Weights of a small transformer language model: 4 heads of 32, no biases in attention or MLP.
Each number is 128 + 32 x the weight over its row's rms, rounded and kept within 0 to 255. Layers, rows and columns count from 0. The size above them is the row's rms in percent of the matrix's.

# layer 7 MLP up, 320x128, rms 0.0583, rows 36-102, columns 64-95
size [102 102 100 102 106 103  95  92 101  98 106 101  98 103 111  91  97 106  95  98  96 106 105  95 103 103  99 105  98  93  94 102 101 101  95 101 100 102 101 105  95  95  90 106 103  98  99  89 103 100 102 100  99  97 100  97 101 101 102 101  98  96 101  96 102  96  99]
[[130 143 120 119 205 175  92 173 112 156 120  93 134 158  48 155 122 120 142 120 107 103 138 122  75 145 144 143 168 124 180 112]
 [ 61  73 109 131  88 161 131 140 120 160 147 112 118 113 144 153 142  94 170  95 134 134 153 144 111 170 152  93 122 173  76 184]
 [147 133 134 143 157 171 163 143 141  68 133  62 115 184  91 173  85 158 130 100 106 152 187 101 144 133 145 117 148  94  93 180]
 [121  64  74 105 130  98  76 113 153 154  74 133 128 118  78 151 101 149 132 201  94 146 122  91 104 160 149 108 108 207 151 121]
 [153 115  45 172 169 132 141  65 132 171 130  66 155 168  64 198 120 150 102 169 170  94  73 103 162 128  98 163 115 147 151  97]
 [133 182 131 116 139  99 162  99 110  66 151 151 166 139 150 162 126 110 148 119 123 139 139 143 108 122 197 130 141  64 108 101]
 [148 152 127  88 127 186 174  74 111 137 171 129 150 155 136  90 116 110 100 197 142 138 140  52 108 130 156 189  95 159 119 179]
 [145 153  83  89 140 167 133 112 122 134 153 115 138 162 124 126 133 133  33  68 110 111 104 113 140 102  92 181 106 111 158 155]
 [106 184 123 137 145 173 131 142 111 159 137 179 136 109 119 105 160  91 160 155 144 127 168 162 161 146 116  88 101  86 145  67]
 [105  86  97 124 119 136 152 116 174 150 128  94 131 129 122 173 162  88 217 146 166  77 145  74  77 176 148 170 125  99 113 135]
 [119 113 135 131 119 145  78 153 109  91 115 133 133 166 120 186 160 167 149 136 157 156 118 151 144  99 173 114 193 128 128 167]
 [ 68 124 149 150 129 104 137 129 150 144 122 159 158 124 149 126 145 108 153 173 150 124  63 124 154 128 155 114 167 140 124 107]
 [123 182  75 125 141  73  87 115 127 133  40 150 166 114 105 132  69 112 105 126 111 119 111  68  77 166 106  98 118 102 170 149]
 [120 110 103  79 137 175 112 143 164  76 188  82 115 129 179 150 221 189 179 132 130 135 136 171 155 158 125  72 109 144 159 116]
 [192 125 130 166 138 109  92  44 124 119 124 144 172  97 111  70 125 137 142 155 184 118 176 113 184 147 141 105 119  84 149 120]
 [111 161 166  92 122 141 163 168 112 106 128 125  55 171 140 103 171  91 154 109 108 136 173 134 182 148 151 104  84 101 112 149]
 [203  98 114 100 189 128  88 130  92 156  91 138 208 123 130 142 193 112 112 172 140 151 159 134 119  80  99 142 135 142 132 110]
 [123  82 104  67 110 173  87 141 130 153 120 129 158 138 130 127 113  96 130  91 150 202 129  49 163 174 106  93 102 134 174 148]
 [131 171 113  84  74 119 146 139  97 218  81 141 142 166 109 168 108 145 143 155 137  76 140 200 177 138 137 184 196 106  69 139]
 [ 75 153 153  90 137 118 160 117 162  83  70 135 125 210 106 144 153 130  98  77  75 115 142 165 161  96 198 142 163 169 134  93]
 [118 126 121 132  94 148 144 141 160 141 104  82  74 129 107 166 156 154 104 129  74 162 140 121 101 120 120 141 165 190 165  97]
 [ 72 183 122  87 129  67 125  98 110 127 135 139  48 132  88 111 121 147 132  80 182 131  92  97 141 160 133 123 173 115  96 124]
 [ 58 164 147 122 180 133 118 154 128 140  96 167 151 158 106  58  57 155 140 160  98 209 154 117 117 115 110 118  97 131 136 125]
 [128 148 158 119 125 146  78 135 156 134 137 104 150 152 101 138 118 131 169 175  64 162 116 204 173 194 135 110 113 120  83  97]
 [ 84  57  30 169 107 171  95 144 124 130 135 157 120 120  90 169 161 144 142 165 107 128 122 124 170 131  98  55  86 109 130  78]
 [122 127  99 169 134  87 173 161 141  58 137 141 108  95 112 171 161 117 156 141  98 119 149 144 156 145 179 131 179  89 167 166]
 [176 116 169 172 157 114 100 117  99  49 144  86 139 135  50 142  95  97 108 146  80 185 126  87 176  79 140 177 171  96 133 158]
 [ 88 107 142 122  73  86 173 140 131 102 154 108 178 122 114 123 111 117 112  71 102 104 168  99 115 156 196  85  90 118 178 144]
 [ 62 140 126 118 189  96  83 118 177  80 175 129 105 206 122 158 144 128 100  80 143  99 144 128 178 152 132 139  85 168 134 141]
 [147 150 111 134 147 118 105  46 126 153 158 105 122 123 131 147 135 150 160 167 114 146 143 119 136  51 140 126 115 191  85  98]
 [ 94 109 155 114 132 126 171 117 151  88 107 169 104  80 152 147 151 147 157 111 165  99 117 120 147  79 118 110 148 128  99  98]
 [105 139 175 151 181  91 174 101 135 135 139 159 100 102 107  44 106  89 188 128 174 117 144 159 110 111 141 114 107 111  41 158]
 [ 98 125 137 163 129 171 104  72 128 161 129 142 158  84 156 178 100 118 108 176 111 110 138 142 151 107 139 167 135 117  97 160]
 [123 124 159 124 126 140 155 137 185 196 148 135 110 164 156 179 167 143 167 160  69 140  89  68 157 209  93  87 123 103 130 107]
 [178 122 171 166 114 117 123 116 125 177  69 210 112 127 125 190 110 184 152 151 117 127 140 190 123 127 151  99 107 166  91  69]
 [105 157  87 105 113  79 108 149 170 126 129 187 126 123 156 147 111 167 123 122 150 158 172 150 119 209 176 156 167 135 109 162]
 [ 83  97 178 129 134  96 106  80 122 152 132 117 117 148 153 131 138 143  55 119  71 117 145 110 155 160 167 166 158 132 147 141]
 [114 107 127 176 141 118  68  96 129 126 141  93  77  97 140 149 129 144 139 160 128 178 149 135 144 171  82 112 126 162 112 136]
 [ 94 124  60  39  64 140 114 127 166 173 112 124 108 104  88 103  88 101 177  75 151 166 151 118 172  93 195 113 158 163 101 175]
 [192 108  98 175 111 110 130 115 152 132 121  70 126  47 147 170 165 104  88 142 173 102 101 121  92 113 167  95 175 176 129  92]
 [139 159  76 167 137 140 142  84  77 108 108  78 111 145 118 154 139 110 132 135  64 154 127 132  89  72 124 129 111 146  68  92]
 [154 174 114  84 165  89 171  98 147  70 143 118 106 142 193 131 139  97 115 114 143 123 147  40 101 130  90  98 165 103 111 142]
 [154 164 170 153  79  94 141 135 168  64  77 197 145 153  95  93  78 102 105 128 149 104 151 151 119 135  99 155 105 143 108 123]
 [ 12  67 121  69 179  88 170 111 150 126 144 119 157 136 130  78 108 137 152 135  95 155 168  99 103 125 107 155 174  64 143 153]
 [ 86  84  99 177  99 110 131 132 172 118  86 170  39 128 113 146  72 123 194  52 131  65 138 165 168 176 107 122 130  39 106 153]
 [144 117 116 101 146 157  94 154 111 116 136 142 110 112 134 140 132 125 160 185  88  85 148 116 143  88 151 137 105 144 177 119]
 [150 127 146  92 182  79 117 204 118 111 150 130 158 122  84 159 141 114  91 171 154 131 130 146  98 156 115  98 109  98 157 114]
 [164  91 130 159 144 102 161  79 137 143 141  90  95 146 168 104 181 118 116 156 149 184 168 207 144 170 161  63 186  92  97 194]
 [163  79 163 113 126 134 142 167 138  91 162 122 179 116 107 108 118 195 134  74 119 136 151 145  74  74 161 121 115 100 113  82]
 [101 120 133 153 126 117 217  44 195 162  68 170 132  91 147 117 164 112 231 157 178 107 119 112 139  84 122 152  99 111 160  97]
 [178 106 161 135 187 235 139 145 100 125  71 140 113 129  56 126 137  80 124 128  96 163 109 139 163 121 134 123 127 108 117 112]
 [142 158  47 140 129  93  73 101 141 146 142 162 125 145  88 116 200 102 106 131 153 121 139  85  68 114 165 137 150 167 145 108]
 [130 125 132  89 127 127 165 144 124 119 158 152 133 119 152 132 158 109 105  78 168 172 126 121  12 109 125 123 169 113 115 199]
 [121 162 146 161 124 164  85 162  96  78 142 137 163 147  97 102 146 126 138  75 145 139 128 176 126 151  81 106 127  89 104 144]
 [121 166 100  97 111 157 146 131 113  89 119  94 185 135 119 161 159  75 123 138  83 105 171 107 148 156 143  93  87 160 161 143]
 [106 122 147 109 107 108 113 160 109 153 152 106 156  64 188 107 117 144 135  89 105  61 189 136 149  71 144 117 157  89  79  75]
 [182  77  59 190 131 100  82 164  89 140  91 100 118 133 146 139 147 150 210 131 150 107 119 139 151 117 140 162 143 140 111 114]
 [154 128  87  98  96  75 155 176 138 140 134 109  68 152 121 209 140  80  97 169 119  81  92 109 184 118 178 122 179 118 210 133]
 [163 156 102 143 170 108 159 121 113 206 134 121 152  96 174 123 114  80 115 196  90 115 137 118 132 103 171 160 124 128 184 180]
 [ 65 114  84 131 155 130  93  96 142 135  90  77 107  80 112  72 129 161 126 124  86 151  91 175 199 160 147 123 182 105  76 170]
 [180  88  70  60 123 116 134 108 130 112 111 130 165 177 175 108  97 130 124 159 122  46 133 179 109 142 131 122 108 144 120 140]
 [ 76 125 142 187 136  94 132 107  88 196  74 152 118 112 115 109 146 186 124  97 123 116  95 136 163 114 101 138  75 124 161 147]
 [142 157 145 108 148  86 103 124 168 174 140 165 181  76  95 179 101 160 130 129 168 133 179 162 123 121 147 101 154 114 158 141]
 [115 165 124 129 123 141 213 159  79  98 111 153 104 160 134  84  93 141 129  90 118 176 127 132  97 101 133 122  94  51  58 180]
 [ 87  58 162 122 103  91 159 145  94 158  86  78 112 123 164 184 160 170 145  86  80  89 185 184 101 177 122 139 149 136 146 169]
 [129 159 153  98 141  87 179  79 134 169  34 155  98  98 161 108 154  81  90 158 137 150 160 129 166 108 108 152 117 142 137 120]
 [137  50  68 176 163 161 155 164  87 113 130 190 159 100 134 172 136 128 123 151 151  58 133 150 123 159 142 130 138 105 107 186]]
# layer 7 MLP down (transposed), 320x128, rms 0.0588, rows 36-102, columns 64-95
size [101 105 106  96 106  98  97  95  97  92 100  99  89  97 115  95  96  99  99  97  94 101  98  94 102 100 100 114 101 103 101 111 102  99  97  95 103  98 106 100  98  97  92 105 101 103  94  99 111  97  99  97  98  92  99 105  96 103 105 104  93 100 104  95 106 100 100]
[[156 114 161 174 186 134 112 118 117  90  89 169 158 162 108  93 105 107 126 113 179 173 171 157 155 172 138 144 166  95 127 106]
 [181 148 107 126 149  83 183 118  95 138 201 125 141  96 156 155 157 175 150 134 105  81 155  83  97 134 162  86 129 114 110 112]
 [144 109 113 115 107 160 127 142 102 139 143 166 126 201  77 105 133  87 113 144 101 140 114 172 106 197 107 154  95 128 130 142]
 [ 72 108 156 141 151 135 100 130  92 165 139 141 116 105 118 112 114 119 160 103 127 144 129  92  92  99 186 119 127 114 140  30]
 [129 163 120  77 128 144 149 120  93 166 173 153  98 116 129 132 147 149 199 113 192  68 128 126 157 121 100 102 147 101 156  62]
 [121 134  94  91 175 119 111 131 114 143  82 166 142 174 157 161 170 165 103 117 161 110 147 129 111 197 147 115  42 105 162 123]
 [121 139 110 134 112 111  99 118 134 122  92 137 104 110 120 136 171  82 128 142 104 199 106 136 136 145 108 122  96 100 110 142]
 [158 136 130 163 136 122 116 128  82 107 136 124  99 111  96  74 103 141 188 161  92  94 125  57 145 125 160  62 119  99 136 119]
 [134  68 112  85 202 135 162  88 120 100 161 102 120 152 105 131 204 121 120 103 104 150  73 121 128 146 140 106 137 177 156 129]
 [165 184  95 123 144 156 170 134 141  97  91 117 178 117 121 159 117 130 164 128  80 138 133 139 144 117  86 129  86 158 134 125]
 [ 85 160 129 163 109 116 124 111  98  60  92 107 117 107 150 101 105 155 216 103 196 125  71 137 159 132 191 135  98 144 156 124]
 [161  93 175 124 102 125 187 170  83 135 141 121 127 102 126  96 148 115 109  68 117 149 154 184 134 131  94 121 144 114 173 148]
 [155  57 151 122  91 106 111  95 132  76 119  84 130  72 100  59 189 121 108  99 101 136 126 170  81 169 133 173 102 152  75 124]
 [137 127 106 133 104 133 108 115 135 138 149 100 132 132 121  91  90  41  55 132 144 140 132 133 110 159  98 101 123  87 124  72]
 [176  92 115 155 115 102 166 122  88 120 135  52 145 139 147 148 193  90 231 188 103 160 122 131 180 136 177 101 154 133 142 118]
 [160 134 161 103  75 100  96 135 156 115 104 181 116 140 138 121  85 123 101 159 170 109 137 141  81 113  88 161 145 186 131 157]
 [130  81 126 122 159 122 129 129 145 109 160 138 146  99 142 123 167 173  98 143  73   4  91 118  97 172 129  98 134 140 127 159]
 [ 74 127 142  87 192 139 129 130 119  63 176 152  98 111 141  97 154 163 123 194 145 145 153 106 131 120  98 177 159  77 174 100]
 [124  61 147 193 124 174 164 109 169  96 134 127 135 108 135 135 159 128 162 126  96  51  96 133  81 106 137 135  70 152 132 182]
 [168  97  48 103 178 143 124 140 103 119 170 134 119 106  86 232  96  80 151 114 141 120 102 138 153 125  88 120 135 123  91 135]
 [118 102  94 214 148  94 199 136 113 217 170  68 116 155 143 148 116  96 135 155  81  92  59 121 111 133 166 130 151 150 138 125]
 [176 103 124 117  89 184 137 167  92 136 106 132 145 133 121 149  91 102 129 113 149 119 107 123 145 105 127 177 204  88  97 135]
 [112 114 132 209 126 133  94  99 142 119 143 154 107 119 143 140 121 140 137 101 184 109 105 172  83 109 134  63 115  83 128 161]
 [ 94  85 136 119  95 165 122 109 102 212 146 125 107 120 188  88 136 183 148 140 122  95 157 152  62 156 153 123 121 134 129 140]
 [142 141 188 115 126 126 127  92 142 122 142 125 123 152 114 137 123 162 167 119 134 133 104  60 118 145 154 142  85 119 129 148]
 [156 116 103  64  84 124 167 105 140  91 152 154 139  87 169 127 150 144 114 116 141 133 179 103 135 166 168  86 123 130 113 125]
 [ 81 159 136 112 140 141  78 103 106 130 162  68 146 170 140 173 116  63  95 151 180 136 191 139 105 119 117 178 153  94 157  85]
 [ 70 133 158 119  96 141 189 134 177 114  59 139 176  99 129 121  83 154 136  82  94 111 135 121  96 180 157 171 135 141 165  70]
 [102 125 100 124 141 135 186 173 119 140 109 129 120 139  90 130 119 115 133 151 173 144 150  96 190 116 146 135 154 176  76 139]
 [212 115 122 144 143 104 129 161 124 128 146 151 122 141 207  99 160 155 148 132 166 102 116  44 159 149  94 177 160 118 110 159]
 [110 117 127 101 108 131 209 163 141 116  63 107 107  36 140 163 155 131 152 105 138 128 141  91 130 143 129 172 132 159 156 127]
 [120 117 112 125 134 134 101  83  96 140 209 119 129 139 140 146  94 110 128 167 133 166 125 182 109 127 106 142  88 133 174 186]
 [ 97  40 129 169 106 167  97  69  52 118 133 139 141 126 162  77 137 116 140 159 134 113 183 136  75 125  96 115 106  97 147 120]
 [137 157 120 129 132  78  83 117 122  51 152  72 116 120 122 147 133 152 114  73 139 174 141 146 150  90 129 178 179 130 176 144]
 [ 98 105 121 123 126 149 135 173  96 114 130 111 141 137  98 139 139 170 158 166 155  66 138  99 100 134 114  83 183 157 142  97]
 [151 183 110 139  72  76 132 159 126 126 168 107  67 169 141 203 141 146 110 134 137 126 116 129 119 121 131 131  72 146  78 107]
 [124 130 161 119  96 154 103  93 104 178 173 132 168 131  77 135 106 115 168 115 180 162 169  57  85 101 119  85  69 186 134 132]
 [ 90 134  98  70 188 134 153 144 133 171 177 124 141 145 138 158 177  94 168 152 150 133 111 156 106 103 113 139 148  69 126 193]
 [171 172 133 110  82  90 161 150 139 110 116 216 140 193  96  91 153 124 123 130 122 140 126 115 124 132  91  81  94  96 114   2]
 [149 109 141 146  95 149 126 126 128 126 119 114 180 124 141 175 114 153  78 137  77 109 121 119 130 109 156 163 183 174 127 111]
 [113 110 159 159  93 105 114 181 116 199 112  62 138 145 108 157  94 113 159 157 129 154 155 131  99 143 124  99 125 101 139 116]
 [165  89 101 146 160  91 110 156  98 128  65 145 122  86  68 103 115 104 101 115 120  89 137 156 129 139 183 118 123 170 149  83]
 [125  72 134 129 149  82 236  94 142 146 111 189 105 103  64 154 142 174 108 136  80 128 137  79 102 116 194 118 143 102  86 132]
 [119  31 136 112 104 122 125  94 154 142 131 113  93 113  75 112 135 144  73 145 152 129 146 169  96 119 120 172  71 181  88 190]
 [109 119 168 129 157 148 193 137 154  91 176 213 125 117 139 111 109 144 110 170 111 101 123 124 157 115 160 123 105  81 110 145]
 [197 202 115  89 133 151 110 127 107 142 100 147 132 133 112 145 122 115 191 163 186 188 148  78 152 149 152 189  93 147 143 149]
 [ 63 140  78 182 132 138 195 131 150 162 138 110 210  58  94  96 118 140 138 102 142 146 116 114 130  86 173 170 174 135 108 139]
 [142 164  70 145 153 148 132 158 123 120 207 131 194 158 140 128  95 142 132  64 127 142 157 107  77 164 125 128 113 242 132 110]
 [104 126 174 111 111 159 132 144 138 102 180 162  93 113 116 161  84 127 100 166 117  97 140 136 158 151 169 144 116 127 115 116]
 [193 172 141 135 161 171  88  52 126  33 111  65 134 165 159 146 117 180  98 101 117  97 145 129 170 177 150 134 150 169  88 115]
 [157 165 150 142 126 151 117 161 158 137  83 151  94 147 172 170 115 142 100 121 129 191  85  79  65 131 149 124 148 143  93 146]
 [160 154 126 112 151  81 134 151 143  88 113  72 133 145 130 159 103 132 155 144 128 218  98 169  84 136 167 168 148 116  91  72]
 [ 74 166 118 135 127 183 131 102 192 103 162 113 144  77 177 145 103 150 142 135  97  92 103 157 115 110 135 170 141 130 177  68]
 [152 133  99 106 107  89 104 139 118 144 127 100 122 151 130  76 143 154  85 158 110  88  67 115 142 137 152 103  99 127 121 152]
 [ 73 100 103  65  80 125  89  97 194 140  76 134 157 140 191 116  97 161 141 152 139 141 156 143 103 150 110  98 110 129 136 144]
 [120 107 157 142 128 112 127 101 133 132 123 153 121 155 147 182 108 102 171 111  79 101 118 129 129 165 177 151 106 118 129  99]
 [111 112 157 124 167  83 154  68 137 154 144 106 152 179 157 185  95 117 139  73 113 164 143 141 171 156 102 157 186  99 125 103]
 [151 147 175 167 139 126 152 147 131  97  89 138 140  90 130  84 125  94 148 152  83 104 154  59 124 128 155 138  97  84 106 119]
 [ 84 108 136 110 155 166 146 103 124  78 159  72 105 148  74 102 205 130 142  78 158 117 124 146 107  88 198 124  96 151 155 161]
 [176 157 145 154  86 109 158  91 130 112 130 114 102 189 107 158 113 124 146 101 106 102 121 133  88 133 138 166  83  90 178 129]
 [114 142 135 145  60 116 117 129 120 148  78 128  99 149  99 117 125 117 124 174 122 124 112 168 165 137 109 114 136 155 192 188]
 [126 139 123  88 130 108 118 150 136  81 152 186 121 113 136 149  47  96 110  88 126 177 143 145 109 116 139 169 181  74 117  78]
 [108 159 122 193 152 168 105 103 155 112 126 107 148 136 143 138 149  99 180 157 119  89 180 126 116  94 140 133 200  80 169 108]
 [ 90 103  54 149 176  92 109 138 175 173 133 139 192 118 113 165 126  78 119  99 110 137 139 213 101 157 169 176 150 142 212 188]
 [111 141 145 140 144 128 170 113 105  99 180 116 153 131 139 106 102 118 110 144 104 122 142  78  69 103 142 171 138 140 112 136]
 [127  63  82 145 122 156 192 156 167 116 102 124  90 123 128 101 146 160  74 134 144 114  98  88 141 142 145 117 111 128 137 156]
 [123 148 139 147 147 182 170 104 115 161 144 176  66 122 159 102 147 111 142  97 138 128 129 126 190 153 133 108 124 113 110 105]]
# layer 7 MLP gate, 320x128, rms 0.0587, rows 37-102, columns 64-95
size [100 104 103 106  94  98  95  97  99 106  97  89 106 112  96  96  98  96  98  94  99  95  96  99  96 104 109  99 102 101 100  89 100  95 100 105  94  98 101  94  98  96 103  99 104  92 102 102  96  98 101  99  91  99  99 101  93 106 104 100 100 106 101 100 104 104]
[[180 123 122 110 128 142 121 136 126 134 108 112 144 166 161 204 106 157 120 166 113 153 140 165 144 102 147 178 116 146 133  89]
 [174 123  58 158 152 117 125  95 149 145 124  77 102 124  95  93 177 128  86  70  95 128  56 154 143 131 133 126 123 147 108 150]
 [ 81 120 170 130  86  92 124 125 113 162  91 153 146 135  90 159  79 133 132 189 104 176 151  98  97 142 109 104  88 183 133 110]
 [152 134 120 124 106 105  82 160 155  88 178 118 112 145  73 141 118 155  66 174 110 156 127 129 162 134 114  90 138 125 120 148]
 [141 140  82 117 183  78 125 126 147 153 130 110 113 140  89 127 111 141 176 146 108 110 142 124  92  99 138 142 149  78 124 153]
 [190 145  87 164 135 137 138 141 102 129 107 140 106 121 121 160 158 137  98 173 132 152 169 145 155 176 111 108 214 155 102 129]
 [ 85 159 117 141 116  91 158 189 178  81 143 161  75 143 121 139  77 147 103 170 123 153  94 146 132  97 135 121 106 176 143 135]
 [ 98 150  85 133 167 173  97 148 142 159  91 116 120  98 202 140 151 126 158 174  89  82 148  88 157 165 104 102 178 107 141  98]
 [145  99 142 171  93 158 183  70 118 198  96 137  75 159  92 128  73 203 135 102 196  88 133 134 132  66 142  81 123 126 127 133]
 [127 127 172 115  70  81 178 162 165 110 142 132 158 152 181  69 134  94 164 120 103  76 141 131 206 126 115 121 118 136  93 131]
 [112 142  98  92 113 165 111 141 134 122 201 160  80 103 112 160 136 127  93 161 148  99  79 161 110 121  98 144 114 129 102  67]
 [ 66 144  72 175 123 137 148 102 137  89 169 116 174  76 162 135  76  89 109 101  95 155 147 192 137  65  78  85 140 141 131 113]
 [111 149 180 116  80  81 132 143  82 137 101 153 123 147  93  85 115 207 121 100 171 116  81 136 123 188 121 116 129 113 100 114]
 [153 143  83 110  85 185  83 114 181 122 133  70  73 126 143 112 152  92 178 153  74 111 176 166 153 137 154 127 119  97 123 129]
 [126  73 118 130 107 128  73 111  50 182 110  91  83 124 133 151  83 141 138 106 146 116 103 108  99  75 131  97 138 126  69 164]
 [ 95  88  66 151 131 145 181 149 115 133 119 161  87 165 122 175  66 181  64 128 176  69 142 160  77 108 183 130 119 198 138 158]
 [118 111 128 167 165 147 102 128 132  88 162 165 122 141 134 171  99 114 169 124 103 135 103 101 192 126 123 135 201 155 103 104]
 [156 112 164 112 114 138 154  92 119 103 125 199 123  97 151 116 156 111 142 182 142 165 120 114  93 128 172 113 123 170  98 128]
 [ 86 136  86 122  86 104 138 128 153 104 123  77  88  95 104 110 163 167 134 190  90 128 146 118 127 161 152 108 215 152 130 124]
 [ 77 119 140 104 124 133 150  83 113 144 157 104  94 158 155 113 106 122  96 121 169 101 101 127 124 109 162 132 164 119  78 142]
 [115 107 155  91  45 150  76 121 116 124 116 150  94 165 177 159  73 137 209 102  61 134 139 116 111 142 183 122 162 181  95  81]
 [ 57 160 124 118 174  96 162 134 160 153 104  98 112 162  87 121 183 126 129 121 119 132  85  88 149  80 170 155 151  88  65 157]
 [168  62  57 164 159 147 106 155  75 158 144  81 143 155 130 163 141 146 106 181 150 155 100 160 109 159 132  44 132 201  91 115]
 [128 139 145 166 136  69 153 132 152 144  80 104 100 169 110  89 133 195 102 120 107 116 118 186 109 125 101 107 154 119  80 196]
 [176 122 136 114 166 171  95 133  92  84 106 153 111 196 120 174 107 117 127 148 168 150 150  70 141 118 185 107  74 186  93 135]
 [116 203 179 116 123 148 106 111 114  88 104  77 189 136  77  92 130 130 137 108 165 200 124 133 130 112 147 143  84 119 192  68]
 [109 123  84 164 111 128 175 173 169  99 126 150 125 117 158 116 103  78 127 123  89 141 163 168 114 133 170  81 106 114 173 142]
 [137 136 156 181 146 103 161 120 153 140 128 106 137 107  88 127 142 163 175 105 167 123 127 144 133 148 112 137 108 164  74 155]
 [149  88 150 125 173 170 142 119 187 106 107 110  64 129 148  89  98 128 131 147 208  56 107 111 165 166 166 162 161  76  77 131]
 [185 172 124 116 111 110  74 123 154 113  92 116 136 114 117 165  93 140 160 109 166 140 100 129 163  97 147 127 157 110 115 104]
 [121 146  95 179  96 136 173 130 159 137 141 121 122 112 117 141 124  75 124 128 167 177 157 152 162 157  94 192 114 126 139  97]
 [137 176 126  78  99 192 115 115 120  62 133 141 189 154 152 176 126 106 132 101 131 151  84  83 139 120 132 143 204 108 106 116]
 [127 102  41 105 132 106 121 101 117 147 175 122 114  94 148 133 117 105 171 105 123 155 127 111 161 164 158 110  82 152 130 100]
 [140 161  91 162 128 107 152 150 140  93 104 127 106  99  80 159 130 120  88 134 140 134 139 146 200 159 114 115 114 178  93  95]
 [116 105 135 102 136 111 198 144 145 144 162 164 160 162  87  87 124 146 131 158  80 105 123 146 100  82 130 114 131 147 115 199]
 [198 140  93 128 128 121  87 146 151 135 202 159 135 136 136 191 135 173 116 139 160 118 127 151 113  76 147  85  93 160 125 108]
 [ 89  83 167 153  84 159 134 102 161 144 112 168 129 163  67 106 115  95 133 110 148 140 105  84 132 133 120 197 154 149  90  60]
 [123  93 142 122  90 119  75 109  43 164 156  49  72  79 110  92 123 157 112 133 152 121  97 113 102 118 132  69 140 153  90 153]
 [160 101 114 139 141  79 105 156 169 130 155 148 137 130 126 111 125 214 115  87 116 160  70  95  92 137 180 149 140 109 134 139]
 [106  79 135 145  91 181  88 105 158  70  93 152 163  77 121 101  97 142  95 119 102  95  72 131 141 111  98 125 121  67 110  93]
 [ 58 162 104 149 117 187 162 130 125 100 157 149 156  99 100 120 109 102 174 132 100 111  90 124 125 102 120 120 125 108 134 137]
 [101 144 106 151 132  96 118 171  73 169  74 141 100  98 122 163  89 121 159 134 121 120  86  99 141 180 158 169  99  63 122 120]
 [130 140 201 142 147 167  91  61 128 104 128 120 182 210 126 115 118 157 158 103 115 173  82 147 153 165 164  87 159  99  88 129]
 [181 157 157 149 173 151 137 169  46 131 119 100 173  90 151 119  97 128  97 164 117 114  84 141 141 122 158 135 112 130 168 172]
 [105 168 154 140 117 146 117  80 103  76 125 110 148 144  97 143 160  86 184  94 169 160 106 130 172 125 130 130 133 149 129  82]
 [110 142 102  98 144 132 118 178  67 182 154 129 134 116 142 133 169 176  55  76 173 142 171 100 121  87 115  98 123 173 139  79]
 [120 124 111 121 105  90  77  99 131 118 156 155 178 120 163 214 138 184 160 104 166 129 110 123 129 110 146  49 112 111  71 189]
 [143 147 148 103  64 102 175  92 148 124 116 118 101 185 113 178  92 158 151  80 162 187 117 105 117 147  79  85 124 137 153 156]
 [125  43 128  97 144 129 147 168  81  70 206 153 156 185 153 157  55 129 141 170 139 113 140 121 136 127 135  95 104 127 142 163]
 [163 164 191 144 108 108 134 139 163  83  61 174 131  96 145 115  67  93 154 149 100 109 109 154 168  79 164 176 140  85 107 122]
 [ 91 124 139 140 113 149 162 100  79 102 179 153  94  96 140 133 209 109 142 171  92 168 109 118 123 124 116  74 129 147 108  88]
 [ 91 100 141 191 127 141 144 139 145 159 101  79 128 145  73 155  74  79 169 135 150 119 179 109 166 131 202 155 144 100 166  90]
 [113  55 117 137 156 159 159 145  84 128 139 137  99 105 107 110 145 187 130 120  98 102 118 172 109 128 172 139 119 145  88 109]
 [113 166 153 129 131 124 145 118 135  90 133 131  97 155 172  99 145 155 102 114 185 114 105 131 156 157 124 180 121 174 100  60]
 [ 93 123  86 120 162 115  92 142  71 162 156 126 202 122 148 116 128 176 191 130 129 117 187 109 124 162 112 125 175 127 178 156]
 [113 152 157  94 177 129 117  52 106 170 112 193  74 147 191 171 137  99 135 126 110 107  89 109  99 122 140 137 181  45 122 128]
 [107 104 135 132 115 172 111 141 135 119 146 106 156  76 167 113 123  85 140  95 114 163 124 123 153 116  66 122 112 137 108 147]
 [157 124 120  87 137 176 145 115 156 146 127 115 107 151 125  78 153 120 177 151  99  89 144  92  94 108 177 137 171 179 142 153]
 [126  60 205 108 113 118  77 116  73 134 140 154 148 123 171 132 153 100  99 150 141 122 143 104  98 168 145 127  93 115 151 127]
 [109  90 116 160 102 142 117 127 103 101 141 122 165 210 137 148 119 105 192 130 106 171  61 119 110 143 241 168  62  65 141 144]
 [111 107 107 159 181 129 107 125 153  74 205 114 135 146 120 147 140 133 140 152 136 193 143 117 151 150 156  80 140  86 128 136]
 [131 121 177 162 147 138 143 120  87  86 153 126 157 107  71 147 166 124 204 130 168 143 136 104 124 100 134 137 156 131 125 109]
 [ 56 157 136 189 112 129 121 109 104 100 187 140 119 127  44 187 141 119 186 105 133 142 105  58 171 133  97 133 127 121 138 101]
 [144 146 148 122 135 120 115 104 147 126 110  83 162 132  69 111  83 186  75 103 128 109 112  87 159 130  85 145 159 130  51 110]
 [169 109 132  88 161 145 135 147 114 120 157 109 178 148  95 134 137 146 141 151 104 149 148 104 157 154 131 140 152 122 105 111]
 [107 153  95 158 179 164 148 128  84  70 124 159  65 135 176 125 106 111 118 128 138 136 184 116 118 178 159  96 111 155 158 125]]